config.yaml
intermediate_size: 1856
init_std_up: 0.0164
final_lr_fraction: 0.0
Each number is 128 + 24 x the weight over its row's rms, rounded and kept within 0 to 255. Layers, rows and columns count from 0. Numbers have three digits each. The size before them is the row's rms in percent of the matrix's.

# q: layer 5 attention query, 704x704, rms 0.0175, rows 59-61,123-125,187-189,251-253,315-317,379-381,443-445,507-509,571-573,634-636,698-700, columns 0-175
# k: layer 5 attention key, 64x704, rms 0.0172, rows 58-60, columns 0-175
q634 096:101142168179087104176130087139159107118079129090125115127119105124149081114109117166110137161143095124133114137138153155097138135155141117124154140172094166155141178128150125108131098136135121138169193060142120106163120157154106161141125154132160135098166136127168121116125099093072180123106119128147092113107134198114168104177155116102132119140110099136124086130102147185151116132092140151123115097159159107129159122112129129155129148115127078098128148130107079118079137107114128136131172129159082132096136096134178106153142077
q698 060:105122124139081110133103124117156108137147134154129145168132138132124153143150090152097126146141146131169127138167115163107150126108140154126111142139114143134123159131135126142098153133110102107169151147118111086155143135193125111137130120106132182124136125062134183101097141124141151110117169112113121164116114085125137077146166148138136138162152124163129172131179149148110138149138112156113089153127136100142157143089144102112124134155119118127093100116150090121125129104121110140116140168138146078131134125129098112113123119
k58 132:121117086119103123137161100117099156120128129097119090104081081129125100109134108141174105124120092150135119118167124143195129138132154164153111110089118115119149132138150094142134083153158145095111115105124096117116181117144118093111149120145182137170130051126129142125136111111103117115121121154098112076103078158117173130151099130106162108131155073132134116115131161139124099136135107116121136101105159092117148122128124097136139138131053112145185106197110083132108136120174137117143126103120114075156126153104123109112112127
q59 080:119117142093121155123129196137156141151109116178148113152119114139101170168114131086120171097133135125099125154133099110133150091109137117124112163145136117122149162108130167118124126149101148109084145122167109134098120128126109123156165148100154147129119141129122109107133137143133165118155120151102154135128119153122075119193126133110149157155119122116148112104149099141150124113124106121142122174142096157151122100125134106123126138153144130109125104189130148090138093115093132203107169135116112150149122159151155110147127129
q123 072:130153120091146155143116145090171137124110135142161149138102168163105125146130138106131150140127126109100135109128136125150141117112121154066122177111161115141126138129119129146157120127158092114140136097167142146133110067127137066183135131086121128174114162117129115132141103168105098036129089117140093121110147104143100086132114126145130115159124150073160129191151145148120148125109124110158126144111104099110133104098130088160154146161135136110126156165142141103141092076065158118127130099139118119145096157107143074124122162
q187 151:116138128141148135109150136114144106118135120145148151141131178132112136157116155125124127128112124155135113139149163143114141101149107110151180136084139113107171128151113139086141149091133109128125119128132099113101127145103134124134126151075143103154111074108113125137109124123082174138139152105128155135144156119131108144183112133110109168147154125135100129139155164122112082135167098077122104136133131086136135086131112097141102129159117086130133134158117087153165110133116097117123157140089135104137131085111124077129113132
q251 071:120142146127158098125172114122154128065171146156121141110139171151142116196132140166116124080120180136116118132109139142136141135138104063097113106164112107095157096099152133125147130133133122088136159081106160168147116118099149077103124065141115110159143120127126116178125123166121110092123140139136134097120172142103103074099128146118120096164146160103114117180101159118133165143162121122115097130113167093147147151131116117169110129115124156121145136157159123118141104154135183163108147112169135167128117133114102118132115163
q315 154:106143138134165131116143130130167120120154110142141128138103171132127151149118167119126116145104129155140106145132170141109146113154109138137181126094153118123163126171112150124149126090142127124123138125136091107095124144119138130141113156102124115140125073124109097132122161115067169120138125125095153140147163104139128131174134123119130166148152129130111129142159158111122096130157096102151111145123132107138109107138112103149117123183099100126143120163112101139169092125115107119139160129126170118156136103122137088148117154
q379 079:091092144154134101101126127131158077100141128132127130135106141125120136168091143124131120144096131122135099179098149078117116112125148137090126153123139133112161134131079136109147094134129129094072131105163137126167137135129120130158133155110112124116127126162086135131140111149109114101109097122127123128138100139108109122143119164148108166169170114115069113144161129147130116104127082110122152157138100082142131108077147144119171148156105111135127106127113126150152126107088137154087138153129109121112105089126157124128161101
q443 120:096124142140141130098144155149165132132118116117158121158107163139125151150122169113140127151119142151134109126165163155106155096184107115141186144115146133106159120177134129108135131074143123128112135135128105089107121142093137133129135135096135124149132089123106111133113153111076146141146141139124152116125152119143118130186129141103123152127118125132129111114167153122110085138183078104121112146154124079123151120135127113130110126162087086142101140151136107140148122122103111125142181131108164097129123080113147110136113138
q507 051:168168107138164147098146142113130102142129111135143126105141118077126148146100100122125126161184153091109149145144082113118142089153115155161150111118115146082089111118149129148119137108151139138129135161106147177120116156093122127106088124116107094120116155106129135122147072142097106138150124138149137113148103127075158101134083131096171181134143122098126082116062156128131149148146142096118138117086078089141133091136120106158112156161089136154107147154103151154141145117115082163128106160111197127103141130127117142116096155
q571 169:110138130130125108117156124144171152127145096122127117142098150135136146140125186105123126150116132168145108138138178157095142117173109126141183126102162129125146122155125160100140127087143124122129134139131092111111121152108144125165118147122130128139144082130120084138119140108083165119131136129084131132134164123127120147177140121125113175133156125134128129127144146103133080143162104093148127143134127104134123100137114096133093122193093087123120128159129121145165105117123118118133167133122150106153140109111139089159111144
q635 100:115152160172151149128128148104119111111128170175140136137145173110135153157056128151172148147157150103086143149133132125156132122149160102113136125129112105093147144163115128112152114112139158117115160136109122157153135108123124103089138100082081128175118118110144149160129134151099131112096127106139138126140160095140082125116111130131111128141128145119113087115148104142069144081086100109135119143139163111132157134114142132135104136139120098113114128138111088178109137069102121130142136100073142139144100135125101097129102139
q699 063:097158138120113126127108108156182160133081127178112145112145121138152096105145130155144122115168160108099135126135181113089123114151121118163100092111132167133139128104149126158165102125132123136117117071150154147120097129125159151126150125132113145109106158142121140156136114157111100107093102128130169096127122134147103130152117133143095102104122137098138138110119137142154091142116133126131123158130145125171117122144124132180170162181133163115135154099135064106101155124115129118114147143149120145124081122128124126139137160
k59 131:121103159151149120133135145125112074094132170142120150135107127125140140148134154123116149118117133145114122146142138146082158140093169134161191108121138118114152136145082107121106147089177151196109126128127179112122130101123111152101095158126107093145098141093111113123128161080119134137125135148143164153167154088128112109166115113108126123106189119150098131102120161146137134132140127120065138153097135130164128091132089099210134160115159120103088129054097115153159113151075105160151123103157132120162124126144164125125146135
q60 077:142129147133148153156146141158143138139179139112117079165148158083133149128113123080097132130150123157124149124141166177138088109089141132113139152142143145111139157139107131178109140124118147122140136110143134137117170140133110140109135151122120139121165142151126118069128136149136125134151132187125099122166141110099124137135186129142164144133094087128097118120135119125161137142151136132137143079141102139137112131142119129091101116100115106149113142134070143150175127150151124108100148100102115146157118119146135142114129130
q124 064:134124145159120115109188156132154116123096164131082129108145109113125123103103134146111087123167096093132117096091162128103171163088094123128108115099116076110127115111092139163130133145165104095114087146124122096086097136108111136128075138130142164155101074134093107107140141147149112109135171101111119086161121161110112138173088060117133122142132147121110134131138119127125116162184124143109123130115103159094171138160117156180117108175105130146139170134152156115113138163124116111120113111106107127156139123173087137118146134
q188 164:135123180116169077098134113148107135115092132135136104088164171164114193145152063102106121142122107162152072151141124161172106125129128124082090138146122125105124126138140135090087174124153124143125165135141086107150130120180118101147130161098106090128146132139154149113132117122150095132126143151133114157185163124155110134144142112127155146138081146127123128183118082104121122109110162175136132106124133138141087168131128143111115116154144163126153112122127153117156156087135140103146162108109133156130118093145131123123071159
q252 056:106146118103130113159121110106163143111151103131119146099122157148099112118123121143123059110119143104152142069086124133117123149077154144122126143174151150146114081115122153150091137119120174141086130108123109153139139131135131143103095154161136173133126110125124088072148154115145110089130143134106135161128145163089094159170145094118159148071116106145120100142130097152101125145119128101120120144121126158084128142121135168127125148145148076126159146122130153120125120112101152101138120153109135129157149121131094133129126109
q316 160:128127177139165083109133120168130129135135112137138110074162153139102190152157069118098129139119101158146064145134131131180080127119125129088099126156134115100124126160129115092100154095154142156139161120145101096150126140163117091146139179080108091119153132136129130119120138159141102115132142180120096151170133117149101122129132124136165136158075115128109118189111078108126120116109164182140128114109145147151096176105142138143123135167136138118149097135122153146171152076152142090133152104114115156131123089156140108127081132
q380 078:125144132149158104103162139153143086082117142129160087108129135079134157139114140138109118125122126123106083122150149145148137125121179114107136116142132099116084164120129131133077124141184093088130114111112123106072132123130098107175145157120118142102161147135098132121151106104154144135129110136101086199169119133126120134143158143133116120094081111124103138140131123157130127101131148181146102087144129147152117179119100113126106128120147151112144113126128156128130145086165119095126154151094085120171084089143132110140088138
q444 126:128131188143166101106136129170105148145124143137139098113171138149100194165156073123110102127133121158160092147162131156173108122112125133078099128163129129104127135166121132113087149103172148141138177133148118089117119159155109093141143188089104110120135124131132123101128100149131116098135153196127125157165104122142131122154137119096159138145077116129135117166119083117126116123124151161117125137126151129161122168113128140137099107175115153103154091137143153153156158083138133096138132100121113149131110076188154127114081125
q508 051:120157152120132119134134113130162135149143133115168091118149129112096105166102121130117130050142175112136104129125108135111125167126116126135080091134142123101174100170152153100151169084140136096132143148124132105136132143156162133145102158097172137132107084175112134136089125170132127093097128135131165119175118126103156127145145128142145150104131131138145155133205162103147113129126150107147111120132116103159102147112153119107124126140150160137119113126097164095154089136127125138159131142123063137116145117166128130165170081
q572 173:151116166146194080096138134170117133151133126119131123073152141136092190160151062129112132132119106145139070143128127147181101142114125129095085132158143128087117117159136123097107156108154148153131163119150105103122133133161119092135140177077110098121143121141128103123117124144143118097134126181123086165182140132152086122134153105127151134153077104134120110169111085127121120129101161178130121125119134129157109153105140132153122136151117151124145105126122155138182150080155146103143144098103124154116115111157143099105091138
q636 097:101108158131139110118179116117124123103141140089136087127173157172130170145160112117128121186137129112131107148145097170158086082146103108102166170128100089148113138162105134113122161121138126076110143101103152105121149107103103102143130157130078137125147130125128147134129083150143053171141132139116110136149117129134149153152119115143112158128126195109095105132105096119106118121168160152159127096131129135111130166140090108105143144164135133104145123153136164128145145083116104131123172197108121153149127089163105165124109108
q700 063:138133161125115119098133147135090053129141141091139127164156097121095137110101120128136119151142120137124166145147159170135118142147130152146118136147162137181156085140117114117158155112115178089111115120080149111120136116132131146064098150091133123107111142104132134085077134165151125102139112136106125110129135163111118151155143120133147143170103105139093124139094132122140171114105125161108109120124080141140134110110142144102149163131153112128119131175118097097155107142157139110149122114168089133135133147138137123166102132
k60 136:123154091131150120119091107128091158149106148124133083124073111093067152123108098105088114135131114145125092114110130103173093115119124172113106142166113159131149128115107127109148115072184095084111126132158099083126149124197145137193110115117121115130150135115087112177141155108109137158133101147113126145125141144158105131111145157183128162095121162118129106147119136108144152079137138097112138116121142143132122162149127131130155095138165113134107135119129130125073158082099112142136156109114112128127051093124135141089145118
q61 081:149137166130104093124126125111140129163103149156152113125144148118144140119124142090146171137130100143136123126116076147129101124150124119129132132116180118066102112088122144165121186085134114107127116103124121105134109104139097170151148139167132130100114095100155171101129134157143164104121117187117139111122160137162150108129077152094171118112138140141133141129116139154119151074096128123115121117158121153156135168140130136117138102093150133152152170080109114133158094169137132129112135147127162139153141130126121102139112156
q125 070:141145092090071105136132146090134111109132129135132162083152152134196148132079108144164143109124114068139148135126129160108154116169141106091138116106117115128090147146089117178120119132154131115117141091107144106107102125152152147105139104081135133145115122138122094131150108146112139107134126146117136088146155105088145145143112124126147114132118151094136134140136111157133153117186090113107124142130130125144133135151152133142112113152080134176133152113134138103148140117119143108114149097113108090139131103129136089085123110
q189 153:148143103125076155140096102105118130183095121131112144161127185102130066119079152134164131153149139144108133138096131112160127132142096100152162114167108115141151097121131113156126109130140138152155162116152115106128140137142128115107136137082133161087153133145155113145132186154147110119122082163159135092120138163107131164116133148132149130144135173109129139127136152138123149128136148157130117156153149115157139140128086157086139108132111170132157121171159119128094116119166109109173159113142137140124150161092105147137180150
q253 070:074144151120172109105169089057132151063150152141073128111151158103119089190126115153090143073153109113152153136112125166083120093134132114152143127114105093126156124103120132155154143117119087094100192124156137137124099125113112106124148130182127118126136106117147100163115152142135104144115143116117155092101141157091101087111144155146141117150116149123105125161115136104125133140142139110102132159134134089120096139152138126136180118121117116131159118095138115132157129118113164115108158082150101159140118120126109143124153132
q317 151:116151136116099128154116112112130117166094130133100143143145179096126088135097140137152162156159140134134129131115131083171128123153107133128180125141097105124143084119121092168111124131150156147160171116160102133105117134148102108135120140115161174087163136146153115135124202142146107120123091154121149060092138154127106152118120122111138155160153169116138137129139113136118145125147139128150132154130133136173148127129103137098157118110098181135153096166165108097083119124148126140151162126153132145118140147120114161136164133
q381 078:135109123142119145113129110109128137140114115146108103141141157122133114111099113167089106130136148137104130157104140106178129113160151170135146126120137135113139127148112110163131106131124096108180143118171170157132145090160125141112182138087082143116096104128139145152122149158134142111122086134104108106126153113134100109101101150091101151124158140112128107133135119107090131124133082119136113107171118111124131105127130126120117132123160142151109133150120146128158166177099159091169137134151140124100112132113119112145154122
q445 116:142149122125083157136079121111133120161095134126103124131132185096152114121084162120159145165155143120138112132112104107164118146153102113152183115137125116105126085131127122148099121157149148153162148124150115112082136128147124106105128116133160186110130136134147090120121168156186087138126083146141149079105176159142127142140128098126148155137140160110138125135128136120130140123148141132138126131146110131139158140132105159112154123123128172129126096160154116137074140094162111090174185127143163127114159145110107182145155133
q509 054:122129143136133147153130146118137097129135105117110138140095112140162145148084135158195138135168100146105162140129129100094107133146155111159124181115115128134121093139131128122158126113128119101121134130148166118114116164120093162140144111141121101134112122112108150120168075117102143117150139126142127096158155144117124120193118162127082102167119147116131129158144097132143142128120136096136140167122115154119147128131103106167171150106100117204135125131097174154158101125111151117104138134107171138103077146113164138103125187
q573 163:105144118124093145132108117128124133162080132128086115159141155109143098132094149145144151157151163131136138129115133106166127148152087115128181127146108121129153074109132106156115131145162150149149160119142119128114131134150107100137120110145155186115159165125152118114113189148158097118120082146107149077109136157125102141121111100125124151124154158112151125118124105139120139130137118137149139135153123116158172132114092157072157097101116176119167109154165121109076107124147120123177167096142131136109148147118105171119157139